Each number is 500 + 40 x the weight over its row's rms, rounded and kept within 0 to 999. Layers, rows and columns count from 0. Numbers have three digits each. The size before them is the row's rms in percent of the matrix's.

# layer 3 MLP gate, 704x256, rms 0.204, rows 482-518, columns 0-127
101:468557473517562489519433505469469509465479506495539470469465533525528477448519565442529536532536524552511534468493482558487423501441463464473553512539614483455548465474527566534465530442533535501578396498521395505455449436521499525509510484565441473484568522532499531479474507486421509472484469537490493452566542534504573505435574474484511463465484519528528470472511543521523422539447
102:483531468475524518561523458505443481567547560494555583484456447459487460514461588542472487530408487498584450538561491523549545514545549525537538515498514476493456410510542485448504557486487507537473506467448509468437471466537487491605439459481452457515494432478492495531575406492508484500428561442507445527466506381545523544553479572461450472527536481415470525471485449488540443469519
098:463548507580589569492467513499535468477562517474385518531508519493473569501523400461508492515504515450474430525501504500497463511504528487540518505577544499525421522536605489498458474535581521484502496538488549490509519521436521497470506444563474534432492497560501553428488552539483495494435489556499430584542515484501501430540525511526558478548424512537539524486517521543503467507450
091:532507464477457469450487505566557502511492510522433486475447509537512480509464483512520495514530514553522576466491522512451470464521467433562510513480535451465534439564494561443472485457571576486557526558559471561467493460465506402523500513507479522492496460543521553527475511478450576431454607468493534549477486447462564515507454407534474486516476485479505482451495541519507440525525
100:512559506438495472412472471443528494473526414572480512504515470546502489488561455426475445493488443527535567484467477518489478459472561464485451526453514507522496534479494526489498524477491506577544472520504511485573534497453541508485502492504497461535535539493562399521579585469487472535585588569510451477494506510455448408511583435448530513485477452525469486482548475410442484470474
107:487487480537586550478519477558503436509534463447517500540456402515483516477468510498507540492537576515512445495477543462528562519502496545545532517542447541491471504513535479572470477490447483476551510506388495511489542529546513437493450535500494534454468478522513492550464556519518491561515484604508524491503455480382586521435553540517533510520537512537493514492513480517516517567471
097:511470508497447481460518583502564531548455497536492478543504406486495545478588477530469484471483520461498530512449544472484562481549557499458499504502473510577483466540540515466458511505467553512501463566466574531485517537450503485589472496436430516455457493581469522485448537501490493431536493448555402512488509517479537482537497453478498530424414397512520520547534479545439513536485
102:515530538549543510491503497483498440507507478415463473503498506471503525517442501485432523458509508482529605516500528495570502466512508466482594490533482537528450508478505467407498499493522448612534555549462485413450491455506487460528454487495494494440542428533496431551487429513500481513496529457475455486550513454430475437513510514553482482547493494492497533505493462488547451434507
098:543456454538522523513499599552458497567516545512610504528545503536524506500533528551549492527471503424520514564492536470446540519449461479543538502487509512461489505563431518478445470491487535578539512443379548453508520453471453537491489520521480528562420530519523500528494486524534494494542466417453529472475493494461527514564496557430536510490518453551455519426539470587551476452527
098:509620475598517478414499546531453531530482468543469457493464506511443533520611513457544511545503495490483543482483462512460516498482542512510394496507514472474574428472508529499475514485476520461527473486501507497442511526418504521469485554557474529504501513447447438448510493564484525507518489506492435506490459492475496435526542491493444550446445501425469551496531514486509472496454
098:495509498507546413535489537495439526576466431539464544471507526526528592547455565392476530544525470520577496562574494537501497459482494472585474462517486542419539562472500505507523475498494516563533544530516433468485506471514524528473480515547579491546508486481482473505470458427489486473551459492526487397521415481458562513597503420530574504498471474420536441544540551438465477490465
096:465524489466483446437443443529555597472456515523447539451480502559488503498559526496521500528539502521444523485417552480432496547478529535471478492514514442546488547515531541422458538521505509479541550516472521513454509540490482405478511474497461503521487468480502449500467472470499546522511534431515456459501507512460479573421535517481599475494523488479512534583541390437537557517493
102:417510485477525502475516406406435519551486496517541420529495564524498504449520431505437520446489525484546501508501509505525521479442485507569523582503507505534577523473596554490483454541501513533469512554505497439600526493485454457527486497475427481434487552586479496500454492430525538537490535447511524560502557422575480483524505512517486489445479500514503503467583465502525527499499
106:479460475454541525505497471541463430487562555467529451457458541484524450513484480507491506472509501469524570555506494461499513504515477470586498532484536529503590477448515544496510517581574564515536472500484467473471471575524468526494503537468535502507525431545460517577537481486503439466500472462428526461509504470476443487452475486559455447563543481571519482516516521552442513543551
101:456512533471506507481536482466455508497444528500551569509508481493553526544493457472462426559584500555488494440545498595494478465548547480529541517500463471434507507489517486503526447496538480445495556487500499443451529505531414536520455528519474526456477448431522464500531498506499498434500485476499496494489530440485514482427567456465507531453485542518520500503535507559394560464501
101:511536445531512464498483430537480519452476549545535524497500470459463569506474512523497539560473559498559560525484533524499490533524483481563506461518547478547568565518545437493426469532536502475550492493539503522453548420427431427512487523547523497451467485487517428510573475505467529459450482479453525516514535533389515520449477534508507543497519543506492555474490511517566498564479
100:504490484558504610499529528529473552553502493511499549460507527475505515531569555570504434493499486461538505488494456498495556467560535472564506471540427472518524522403407509533476418492440565494414430542471446509538481430463485456504463503474473478532484452462568481480433501477486482550523424495525480512458508453452515458484541516560535470495527466485555464485445468498439515475538
103:502447528556500543433588489592520415480570547458499495510421456521532454523486539523428512516524419530500545503568543550505474517514518458545513504510407528568543456452497520466574463454526512515516475505528498535550484492500518524449463573454529531473529522464525489459494551468534541464479554528515534470478537511451519536495468456435504470559580516462567504515459493512488536482472
106:506497531454544584534527501446469523507531580529498488538462525464491516519452521518534527598497531456581513477538497550458469534479516445474523517490505527572457510526595603520564552457442466417592448507515501520455485568537490436521455508507515495488525465506515493531564533409581427523569580560440514524469479539499537485558529463531582404559518517497510558519517524482425517472504
104:508535567472477503474509477529532492540511515511482534520553469465512477510484497423511560507541548581545485531443431450536462464517541537481467561596482576491513441518414587514547538499569513408500525577448523470557548478508493531522556475520505556484523473481489472582531526545551478501482532471549442499514524461543529538472518467555554452493454537485515520555536422473543609504508
098:516465449469490449518522449501551543513430463465603477490489469505424515513509477452436540521451511505478491534536508518469560519404481417479549482486493523487526437479473459486453531475541465501486488478461526495545474420497564513483509447460467522496515537530483491515480466448470425519594505531607516458498487456537539509485525442550501515471486466511480474421564420508490500517510
103:547531474505496506478590415513474480515481502417444452429479554488428459474492499415495477517452500496584541492514457482473460464562474549459569446465484519544461483520493473509530446410494458461529494536512450506543544509494481460476508583562489472537527456528510506506476493457526581485508539503466577511482415503431466476538458486526573508429433503557596511524517509512551519537521
102:498528464407451523492493494457528437549587451516497488571513488536499502486528532539505552482427537487539532487488509568520493423499514478466486447520466440522508493545547451483461426626564492461510507505500424486544505440464509538566454511500479605477515512579487467505486477477500482522563544536440534505473518510466526499529483482474551499447504549469506491494503456542525555487500
101:504519516413579484592457532559478503507479476490496554589507596516531464488509466547448509463537456439493590504506520557498509470484470504476433535460510475520416498512562504515532426532450507475489545511459478474495479504512523516532511507406466469449477474452453565564488567424518544470513498485537543479478550514518427563566542591507510547548486503490538527581547435452529516497450
091:506556475485596483491517526475527496539518433473551547419477495517485568503518527461518506504499534482506473548546478428514443509537491480534543467500492571488471529494478445509466496480477568566466599540556571517533566527467505530498496540417500544570505494540509527521507399557445580503591543431468523461510470458525498468462424494407531461431553544459464524488503522500493430571455
109:461459482483577489544510558507521448441433530461548528435523502506497563594524488466483519521533462456518463477512519503524577507536483493507465481515492487461468520422507458576510472422507482593459454508466496423508443580523515498505489489511484467478540548575537434451493494485517455512465503505423496445530452403518510553528525511533489474454508510500503452534534509472528508488455
100:547489478512462571544526518495535391426480460546552498515477458530489574563459414524446503515561458476476556518443514522477495511477493484540504460535497470494453490534510472453520542535526411490564510495468546518413497461463544567521463488553534488395470522526509511437532487514488520520508551506563470562476423465528491470524484477588507512513487428519532473494483475519558474499545
102:407505483502511539490461482428527432541560491510561466464541523506533483452457469466475402575445465501585456453466506482527549513477544482501571466497504519449489580496463434456578484515500539414525479497425436388496497461459490494508533523493524485464503519533488517501522562523461532528474514484489552578458490549503481490466493442541529523501464515500451518438516489602526569537522
094:526567501441541527520457490524541464480461448507566483523523547505513547531471535491496500521469455538455489519516440481541477516576487561561488523452418561430510465434499515491483497474488438441464490451514553524514506572465476484575544556493510507494443554491501476501519457503500478489534473519517531457552469454475501572483531445454536467586465505524517551493485467497507492507506
102:554467455455503485519498524506485526501447558422531553498449446444505467441513491484471428463501438526410513508429578562452485529538472465521510565484463436553510545484504464550428461468483512483491449576507553462449490537465514435486491458498540540457503584430500543500480444518497506491448544461565458479465504462451556473518500427458501563488475479462501468515549495436489519445506
102:500454441532423467473493535530542525485559507486565517547522495499560469438505538489508463503502431513528498546549546473440451467413559492436446475575545488500533493445485560507508524497448424437421461511501614419454492475497512541530514487467561485552459499500491455521530575428521446490506504473442497562478481443543539509466488495514503537447482474510456423505531541451493515514508
102:465527524511630541492528547589433549501537476550516500479535519531429522571501488451502476537520514559461562445553522479449539503458547479498488450463526504445555455497497468568540547535471513577468541471536488559543533463442530504470486529563550475479548477492479499450476525521523521501533480473435422509482431441444481486509538444445629523465503555568453585472515510492464501504590
097:497548536437549470518507467469433522552520528551469521517445478510498463497486504430477550554503472477506538518501538510472566397478491466432564479522473557468528480510456503511431543506566448510427552451534434479488470499526559490526529524530510560467558543442492469503529496440499514505477444430548499502498473532432488551515497524485501547528467583535416476524407502548441576487447
097:535466501457488449510473486464458539520466537497483468487505450515576505482494498431470528527447510580530499450410505538484459495501476549540446446495485499473479496472490562464481523554494511483558454452519479549486529416440549529575520466590406499473572530520572567417471495521473534477522510547521479493468532504419553520566524506509511499441476500488468470462480563493515489487573
105:475447413445481459504484523427576432465459474547470554485421478523499407517482521441522433495468495492493520454407480473488422521582518493499466476451518498506515518573454488525585473497558461529507437453481467568527550484509507463481444534523516518474441530514555504541431520481545561433482486527506520470465512634489528517440535522489547458527496538536415561484450481534450498481472
100:443447470508484596556499520461493487497507588500414497550552495467556479520480492491515467530491526491500485512529542480519496499517559517476471471524457469445457429473481502522540518502498538524520528491521473492517480494490477496569494450491442580550424563493410521444452501511467425569514481491509545513508420442485500504509523516491426522465488458534544464467494588484527442423542
099:479516536486500442401487443549428394524504534581489488535531539505415430508457514513586487498550528401416441552515502531423480491498510489566514478499513493459502409503502504519486512524566496525506509456504506523545570514479506557518518521590599536492554481536545493570492519441531444461492507543521394491565474497470487524491522511474495532569523472516545467441504571511516498546454
# layer 3 MLP up, 704x256, rms 0.207, rows 482-517, columns 0-127
098:471521569513480577517516504446462473477449476486498484481421505392511465500534623452415516489516499507494419530488512493470535523489488470462419479533483559507453410518524481512476453484488435420445490508465538530453510518541502557463473437481484428527447479459477597480554467516489470483462447500472460539512537510494506433493497528400431484488440551495467510530513530495508516454463
107:482521435442549528600446453544515474528489548502484554507459482516476469533518519566484468506417520552547447537565565450473461528518559523538513566528549470445421398583442524510475483527473463524478504533460574493488512505453541547565524533528540483497534410473552487497450467502507551541458431473511477557456563436539513544495492480509541480543530437472551494464467479556545498526521
097:499558516624531507475449538521578536549505502457499429474480503448517515421512538495496484535527495579497393506488499485515466527479456561494488502536586554547450495489510521530483484494494478532490495481488505494535547515535470486503544483546464452519505468519478526534511501486470497464519538485453470420502581456508570529507573542548533570503506547500513567485536523536450472485511
095:580488512490444477506520538544523467554487509485486511499518497515473535406485503521477490494499510448470563392548427513555517438546453518495486494529478503472507519494488544480536482448580483518494461502462537542472556479441492484508521526536503489505484417557510475538503504476538475433516463528463462507492542438468561493463535401604504473557428514481438519583450495483514520519476
102:489564407549552481513521473476523480479482407593511557513479490429509543516466444415413500480560502531452542515490555521538467524545426462517424438549456435449454484441485499460476509510517493482509459552514557524496464563530461545515504512455500461494493504484513503574531543409500523482467507507492492497512576558471447516510470537519485565506496514516498499520515506462523453452484
103:541532461506482499453485592507457491538494421499521483486465573436471522544505511487490471484508485510499463454520488456555521499495498497572452493492470576434529468501521571430520519571501562528498460507407504504578436457506487489443548511498487591524483501521490565436514511485523463447504572538493467489452506463513481432500531573526519480562389503514498438483471458487559447478517
103:469508524568519586561547524553506444416545546580487479505541487454475515421517494489492504425501455453396460463521508488526435401482508570458542524545521521550514499524482477511556453454584506536561481466490440429500526473486481570460450464525561466542543458450476503540490448454476455537591403543555455566511537456510557450503536575481463476480507556496469485498450480522453536460447
098:467421483481520507533509511485533540535560485525517514507494492483499464505499476538524439551499576520458493451464419514430512488510454635525484542507509514408557492460542505603545458436506528487471471508553471486515480561484560545513526502486516441554474554510509548496556529482497447515537447447533498588539451568525521542457451513498565488497438514501456422534518463564525638547514
102:528551538438412487470444408466498512487507502565403453431527503487514481401451492399542511482475463538529517483569436454569481470490498441505452503491495509490495531519523539567470476584511514451456506564431486459545498543527528502533510431440498498520535470449484444509558402491568402576591470538497487523513506491477525483480444483568485506486549516584547540555458525446480501516518
098:358399490529547511519461415496483431561534575498498529548543475464444552521525427454491511464491496516451539431498490401560477488486529502561417483458505538499437470512503499493551541462527497505446449501560501436486478483472495507495528430490581504476433514495468471414555473519533446501491503495497522485500516524496585424537552494488516557473473467466448575498505495480463449559492
101:454515528520477502546526462443472517542481437540580510479513469484533591429481537445505460473479508561518503497483503489463493448533495498527472533494523461521498551604560461515501464450515428562531466477606523484544569530488486480460478572529564573482516463467491506533468442500528445559467522463485505449502442479521509551498497471513560545506477495461535541534484545487451513556452
094:529519526467456514478507415531451513493506542499463517561557527527493518474540545466470543544451495571487504419546497498526541532456556472465550580460518474471493459592467590484541417522505539482448501473478586563598506553552566520476552499561528532463483490515463495558462549504526448514496564493529519604492553466544520544546465474523489454451495538432441506516502510517506565508469
100:490439499502529468472488495481479589473475519535575505575507409476517433533503492540556461497510521510475471382505454540480566487481546550550503488483553465533473462460543505475504524515561491406517495483527499519573496497478485509510522526463512559511408489503534606507505614534576523477523517494527493537500555488490577515477473578489508531548507568506577549474447487520524486525482
100:558554533464518494597420471452513477446537452521511507489454463492518545531488440570503529572521600459481570506471529487473445506549476508490500515525604528525488464509541493564498554529474500398593438505494475505458511495470521502472356525509550471461508468550467474530504511447466498482511452449566528462517482474463511502489518478480517541495483525515492521506497441496519552497453
099:495516507491508432539555528467504475500519515515537529487476479502492536479475472478463492519509506501532460525498542503518522502546564494519508488487458573487498493554555440519468558505547546434582536488498530468462513545511505485473451568478439521498479531475447502584534493463433495389504509542478520524483516502457534472481524460544472556541491518553529552495497512455406483472480
101:517479547555485573490534494504484528534508514534524492486486448407590505512626477537565469504474543508472516408463532463517461506465569457503454469511493447524500543472476527536507478447496466544449533577601469403512536501572531442458527520474529511536455482466442491482534517443527471491483512498505455541579497447525502530483546449457468548471498506390558471490559522517534426446525
098:513512461528530433490479547565489438469506488496485492484489480470460572508459451476524445458465520506505438512539497479449509544519523496449479572526541568546382510552476527543543499489435529471370505518514499478552503467536441463455491483487485490565526462466504421547476473490505515529421503534453509559483484480459590433519492576566555513513468478557537482559534529488459497488499
100:488532464459493474541533447494555533565507524472500554509429504463431509566361521506458535514518483549513515520510532510485483489523535570501531469420546542574550494483490440512522528515504498494569552475436435474518529505519550542560612545512498404443475513456527428488509443559484478504548413557512441487507504429492538468504488423522543516547489552520472476538452521530445526532520
103:463522619575491401455474544460506451529418500552495527456486528439461551568483556457449583461474459550467491539522476481447451480505515503538527551544519515524512462459492513508507519441509533518442421500526552528471494521491492579448467511476513497458539502573365527459434514516489473516459510529466472527482509425490527533449509471463471437500523532478478476557460490578495498454503
108:523575533494449504519486442534476506450492503513479527514429526477493479550499518455569556501471462552451551430491501511481481490542577466491482525596442506522501493541473470498513582446569465448547447594522443535472589482505494561581554463546422528471575486480531470554527533506488524521555482495577430465475509480541474498565463504492486453486491518480535460505507484493502520465519
098:529453453510471455516530474463569527531434454524548515599547501459480524473437484501439512563581503529534473498500571471421490501501483424531574525524547525457467478506438484484451585461479518502527523468436522472519460415530548496460542471484478537522492557517481429565478468485426434543516479482504501504534495497539556455474511570462535510451518505479477439430546492554496461542478
096:520493516540466435517559426482489506440520495479469520481556490475519483423456519493466449564524494490518466562498645457547522461513568480539532534501402439463464550469425539566542530460525484426497476498535547436544530528464561454524507545523488517508471455511494514455530474491554525516422513479474476547555517478532509554457448494594517474523452444521514515492452506538499532507500
096:561524518531437420526489538498544487503550494579618518504469493544591464449458546587496497541539526528462460502514474551431464435529504477505456519493503462548554410462562531527554458455512462487578502461462491543443540483463529537506486514556557542517523488510560552512536521538477520511508435562477490472540556470497498464495517451479482493493439506481451466553516483499439548490505
102:469549560489516463534454566517494471453501524450542496598479522417501453538477436503527554519544538521457555491507515550580506432538509504461473514449507495564458447538602456493489516492474465559439541531497473457506535560499490450572490498472453499468488411524531492531470519507569461475535503458500483580510528568508494467490474530464507498568479505500542498500544428504483444529545
094:588514459455374445566455492554492544496509570433502447579425522534486488457449519483593482518452494456484457460519522528502523514446525491485550514470546515454485433528545475502511503534552443472427532504509495544504468437519434457472550468522466558474478471509504516495501497516474516511448516522543588514528554454548459530502475487478500436593543507460485589445482534549417515528483
101:463535441491521368478499511587451509455473491542446498449493520540516566556498552521494567519438537520526473483476493473485485501496476510492542432537491492508523557513568485507505485476542480527490486500491497408478471565546458542461540519539528507449473509446519478568482460474531502512486539518483462536504476499512538558543498505442506477551556436489559485454393461440393560433487
100:519552523432450487477532454374470575402527494482438512513500410496490484511468504532502496569400490515516481449478448444510474561432417548470516512512482498415537465502499561496516487506478576518459506448531480495521521518550468542447548444475537492556503504475499476469471495513478468482563482507481551483517425485504538505503534519456521567457458546534445512452504422420515512473561
103:464473556484559473498481526421469461553501486440520448442573450508555464490542468509485544501496464555486470506478547489475453546463441511431462522423520500531498530480539539470480444498538518515494519490529521592546458489489593521498524528494514475492545456539460447493501461562426507462496537490513529564507547495544498562459427614497457498475505565465559517538405482512578506534493
097:418503477451468520520533530410516483476467502483485522556480494474591517468531545517498569443473472465531475494544504512459465509542534533553448579534509544530471530506479493470430477511543483460505520550456413460491400553483512420484436504559419520454506442532483458544511433483517473483539521462630555469446505495422530526501511492490496507421484458469538492484455508480594518560492
108:497515529497460440490479516547524494542513461484470485517441560518415550519485530440494563571521428492509480523497537470590544477462475546491566505569509469546499512574514453492561537452468425544557486536446461548548497576488550521521552555489452534478491528555464561407531531534480536524528516510489468502480471559523507452455498456516458524554531485476538452416453545539497463508477
098:460507553485518512463488554490562526483459515501464495559492536463477518507554491475530459530490603548422517523486441471495522550494478519500599515478497482510441475474474481452511508556462510467526547419529558541529428478527490504545453573520465481449482554481485463484460482580522455463562548553556441498531475508499526552497445470491481572445472519451532420465571575506544504491418
102:535497534494486501506543497515487481538512510484526492416446410578469526537528461459477449468520445502504523467503533532454598521409558466509484448452533484507502532485448493521473482515515555510481496516448467462520570437583497541416547500516476489485508444471462450485621537516530423485455474546478505574556531479478439442440555497483521550523543482549424515478455504523484449505512
098:489472487558519491553503526542453475506405428507516549470510511543566584407507525517518543438500523486463467500510535495538474520541508598531500566519522398514494498463412561501498531491527513465567445490416535487479524499525407542521423509519522475485475409533454480482575533499556512525544489532483494514537472487447487485510495536573506465499443474504536479497455511496517470501450
095:548566512552545520482508434415543444456448551539516528540487421533542457473545436577480512508491522540536493437523412471497466380430501543561510503480472536528469434512465497519460484529477537474549480376565488436521513433507549541518497430535503548479523509528492452478453484507494488575538517523472454513410479573452460540505481503532470551514561493443487522505464546493509495426414
099:470564514575508559540519549387492503515510496466502512596522479501571484521485524486484488443454527586525522529549534482450528537497483517557487522492428548515510541466452448544477509514460509525464514593562399485480527466573516432517527500579470463446529494486497467521491481525465540479509547511587499494514554453491437513438454467472483525505472527504400459518541465515522433440430
099:516495527515506432491458494496453461502544483562570530511491540457411499503486537503529504514489526496483521543462547477462548534504506503513556532457485483510518569570501434441479474530558432490502505468487442532505538502393535524526507544423492461435542484517467433480531501480514635454426447489509430500503529557494537485532465497521532456508538500501495545624535432558501524561525
# layer 3 MLP down (transposed), 704x256, rms 0.11, rows 482-517, columns 0-127
096:442589482530524513564547583477540538522484520539464448447515465550475486470559486503414410516496477479437537441549518530487501547471456469559445533440461479465490457368517452523546573502524483497503526523495486495491507518466553510379444491495450516540499504506500462528543469505510417505522478503546508538547413482436560484570508530523464565483464460521628536438524514466521542586536
100:472486531523498525534450488474517511496454449506539486514486484470462480482547381432491483424490517497462502490490553526530458457463518413478483490486545560427554502514496516529542489540459431456501409584605497508499495547485573510565480506483553455511489543513511557512481457560519474547552478521460543495505492504475486470504469543538495449570532541575504540536488460496507522523526
099:514483478418425493508518524427528507527519542576475505406504496490495512483487505484540440522553449429495557447528494483487466452509420488545473478534578519488563446440456554451449475500504554522515547436602538461495441472516492441544498502458570545495488551507503517556472499496500481507407472495502502452464536532488612507505492543538468499486556521483389460414446513538558563575508
095:497499505508481500498477567541542577477449486529519464488448498504496546519501501484543551439477432518567592483475506529563511539503488466523578438563483490493501524549541453503494494506464467514458424487514508441473492546428548487518527476492474532527422535486475517549525480531463507516415510550500516513439503458498504445490459516534456502544556570561554447568581500462522490517470
101:491471530444421495487498492437568445468553507457484462488503487471506489584425487482522487536474485491539538484563488491486482559474379447480570510548478499528476489512492531495455480491466556495541438445512475452484463481505397479541493469483455458502402449503539458418510506496487431549500512553489483515559416412544543455474468505509514483497558488464521538519523496549511534493525
102:495463506602517449484521529549468471560443491554536499518497548419522555534467535522566513567573544506497505527482397452544488536547498519513511481537539613493532503407483472467468481487532485453490484501536521550422449510501467458601486492522482479468540472460498526444473546463543497556505475472432422453475440517468542510459497583467471540512464523488430476517517472580558506547470
102:483489532507560502553494576463446440537531581541530455526491444489455539474549418523501467542541439402471520494549558471548563554537463461552513551495512535478530525521539501477526523528483483501533511489481502565478516487518486491543464470479519464514514463579436502493480489533487475513473517504479469477454537424457482447528465537533504494529533498479506488519496583497552466507473
103:473496431493489502532519518540461520523574552450507524537438589431532464497434508460543527521456491503475504553409551479462438429543421493492531487526532530478537432462549447508474508467605564495452491496443403512553473433512498528513469531441502506422492456473491544481511538463521465493492490492525505499451437525471456491516448486533516480523419513498525483554496497487554560468473
100:496468403456578446416472548430535469517518498519492489435543521479564482531477451462460526441495474472566489568510543482466478490520535448496483416436520586491522544427474522515486481498436418444521499531509521534519523464506514480497463476515554551494531553432452501500537490529520510570525504483481460475476514494550488523466562475436456449529467486543475524571519504463547492483556
101:584528471477543478572460484613496557526544511495497503445530521495538475539544544512508526551449562551525472511534529525491513492427551486525515556448512501525581556559516530477576445465500488490537456566549451472489552495511483485446514502546497460518526544431470489585444420493524430487553506564485462454537524579514542504508510538528509569458504514617541533537468443516542529493515
102:517452521436487534527548530450496549555502472470566473518509553521489470528515506536491510548504504521437430551508511487542480532450555477550566535527530477499546523499520486502520484463546504539573530501518548481540488531475518467453539473521472456562423483490432500477488497516468444540574543510571500536523497548437445530499514497525498467516530505518485562552486514627482477477463
096:522441550501463457538549550501537531477516427545525478536577481518484415508504511457538497442462509500557492482550584544541525560453512557503521497537502544475559498551531514521550527544566459470495504491523533515423575506489531491506542478473497532525515502556473477522466515491498578548489463514487418504499462549508517472529477479395465474465530495504543468542545454467530473564459
098:543533505507544561495477500529486464447553535512452485433480443529521512511539454499505507476424461519509540460435507469440512455502491517511479514488527511548454556523499565460483513527514416482477522581479426493537498497473510502490477490489474500511516466527522570544540479477490477514538546533527560493542473450480554561520476439496450506518582521512532482473543542457470434343408
105:580485594477557459468556505468551473508489564384460493501466539510451472481530528484494471523591436509488497543495453534507469456482453473588452494570449422520510432534504411392470499529500565435492547431514454584506520501423439537515534455480545460466505451538532512589470486566526517499460488443510549480464504551581478533455469516589480469550486513493494484528490472503514462455529
100:514454459435486474557491480561506581492455461473474488461446525523417547494494477588545539499549488492497466549503551459508556473445432507501472446500513510552504522445453501467517504497572455458500510486553506494566518471533483498496516484491521510496458447488516435504526575555523532549547501523453499519452490436511530557488551457509516453495494524512478463478572471459531495536493
099:514469499447517399415526537474451505476472583521467523451508496538483473482479507502472492428524449466478487487478528544484542498527419595470475526450495566452548498494491502454501488486452535512504460543466469512451408479516458538513492456473547486480501488511540539491406447526543503469478461536469544504490503617459425529460545498445519475571573447444472539516468473540458580498531
101:536484488532453474406432469503521465521486421474455450462568469521504503438453534515476492535561472565562550493512488470461465534496565524609509452527521484454526551297470525516519476454510484569453549521493505410480458489457492513528500508542428466478547499460505488471469560497573471488453436522486486491485522552534506482452499549489520516438454597493395536495472462463531522507519
100:498548451417481487475574515521561474468519552602559540493506465487500515508486537487472532496496531451457477576530550452488459513552560468531452505497434553599515482483489571542522583431525493504486479443503529508492458437488471466489470562509479538492501526552535478464487506488441454501498512488524461454498479480528507523531426481440506501601446515496527437483478538497552596493505
104:513500496520491487537489495498514529465533448468481542471516505482466566582475567499545511531461480521516481492527529491486503523546487509534572411535388503478458468528506581449538505554449506434459505569486474519435515485483547524554529507540483499495485555565460481482509513512534562481577579515409513479472536493509457532424482412506467516525505572532498450524501537497488505494512
107:479429518507535583530544561485564475478543468538560459419465503503458406481515448553539476579503536431554521524516485550482570494574531613504510524460502407469442492466424549405490524531488508508519541521550473476492569466574456504470546527479433484460530567552427446507480465483518538470481478469494448430565488503474493496526474470512444458533534458523494500488533481484522546478527
098:534585586463461556579531542456557540519503493410532521528523496532479524478524573533443487544527501512505459513564542442514473485447480444498559531457581591526521491484480468502511581502460513563533448502563451504526510486525515515520587441520515579491487504526501484518475409522456506460470465483484580438483532452530528539517542561555492495427475524468513413451521462551508480546449
099:512536571557467443541514510488510495518445544446517434484446582430563443512485481473517492488561526539516522528436470523467573541489461549463480451536500496522450467385517524489506499486497550533535540553451485531595502491450501558527430523464446518591471542501487489454489447493536521469510436548572563474487482502570504477520546521508445457515502503468520492455545462492531492609492
097:411525507530517508563557435531454501530482506521466535509552485465480465510474532550482503546482518534489521436434516511479541545526502483437474514509482463464506508547520445475522515446560520493537483496505534521482535527502492483498535506513510539469525495506474483507556439604531431510553503517540450454479529541502444524565481457546462549573492422478491469493499481541559493533522
098:502485480507457478473467503490490477550496461491461480464518453493421494461499476514532485587547490430494433495563455460548460505477512515540489509480518486482530472490511446484502543523525592536501524568562493452481379524526502504503519475563517556435454514547460448516532444484536455528528530536464433619446460534443544495521456487563522424469495481461461451498529468491461553428485
092:511529497521475551559467472455500523521504493474450514449520528555559512464559497495529489473574471505480521501526517512527482578476494495596504542473507445484553524459376494517493477487557568538535514467527475520490460498498551521519546502454566485490469499501511436487491480478497491445529519478425437476525497479473562517418520573380487471492516491485408479516473465467529455579541
103:476544514482495520448419473490543463498532511514474553523513499468553499524560498447469461471509461484518466546496491426463541483440466545549462528493452491448545549495433544453450467479545497487594507473513561504473534547493545525598502504494431498587485453487454469473458529480557484538478443453484505525502440527506562444484553531512495511457475458507495486462519505549506481529508
103:523487445506481526466501461512465537550508523447498476441427503573553534528413478430525478570523505545545502442419504473448447517571455505484481525501482468452485496458555588494412511523506502481418493533504537520461536406552500478459525508508476522530510534444484452475570523445519507501560486457423501506516476500509557455473493466455495526515489494495506499560504574433436522514578
102:447474376451499533549467499525564475512487478511510497467583503522493459534482554495504462532431511444521459543463544521529527506488469481482522487457499612403492497449428482555512537519499526559458507475527558442576501509438528466470507453505421445550491435528489550558490474525490447563477523505537487452449436565495509459513520557489454523509558549473517482525439479494464541444475
098:467504517470535491487581455522552519473480507487595537501459442515498485540506532503442473489381474503558592462484497509588556505534467512516499552486447532472491511509505512551530469547473497512571418497486438546479484537476480515459568551538507506488504482485457540578518491517488561431489492519514531485489497544473512520431535472477516516500555438462522425476515554417478494523463
106:451471541493517485554477517536487463445579557524435568541537446560455558526432488510541502482452479487527463484505506529478461457568540548505520522483465508469489536480525520532475465500535597441464486418516517470494490502519475525472549516408481477424514491429479501481507492456506500533498581451499468409504508474562478509457468525489495549509478497511515483471492518532492468503428
102:543493534444509475474490488520480503465520469476515531533536540469538492538516507559539472475515440535490540551470509435528501456593450530485529462493523496467503531506571488520454576563520493539518528566474476492567534514540487441504471543487524512462450533480514552471525470542526536484523510444567565476449467543578448473466461482584426454515571418560511459392498495465460480459528
101:479464430535535517525525514415574484533428454498514571483494571481448478537531542456472556497447436557507560509501544522503532528512484438500513540479519507434504480580452540484419551426557502486562519555460506443508532454415474472478507554516458536557485490466503504490537565503535445511475489537503471490475536560485516482500467504453510572479535472579501514537469528521459439546550
097:547460483527534474511505464499538448494537552502547513565557465474581437470536526443452512490549538422600484479511481507436569490478452503525466458470513505451518486526516492541479507512517520503540512432417468621497518422393486459497506445434498527475434452520520507501413507525469527493393532453532467477474578499454494439514518505474481465552531484552516513494516525429493461531509
096:446472462487530569566490509407477527460521487508474519522528499544471458543448466520543517557493526508493498536502487452503538518516508446561546497500483484521604536491422460574498463464475471540432542526508506523550590437456473518410531568508449501461474464439526552448514484505543524482459416498493463483448468434521494467452496531492571478485456494536522489500520465430463465529446
102:581526509491430501522449486538477548506524551507486544439506512439481593431508555473433519532498614521492606512515506468516491578509553497481467489412520574447522503489508469452500469415526465518535509404508519508407508440528490563503552577542557531511492467451524466522445507501507515482553451518492507486496452599496536517456523547447527500528482493468478529500475482458426497570482
104:501542574553532469517463553576489420515527503516436542508507520467561482541504477555486574478455531406446510508414523474511528524481472490508562548475451499556463566458514498531492477529542521489513542522468476521491465424477481500539576475476484546529555558483457535493486436467461564560544473543562505552516415521505512436500480535517550447496442505495579454524526472487476582526470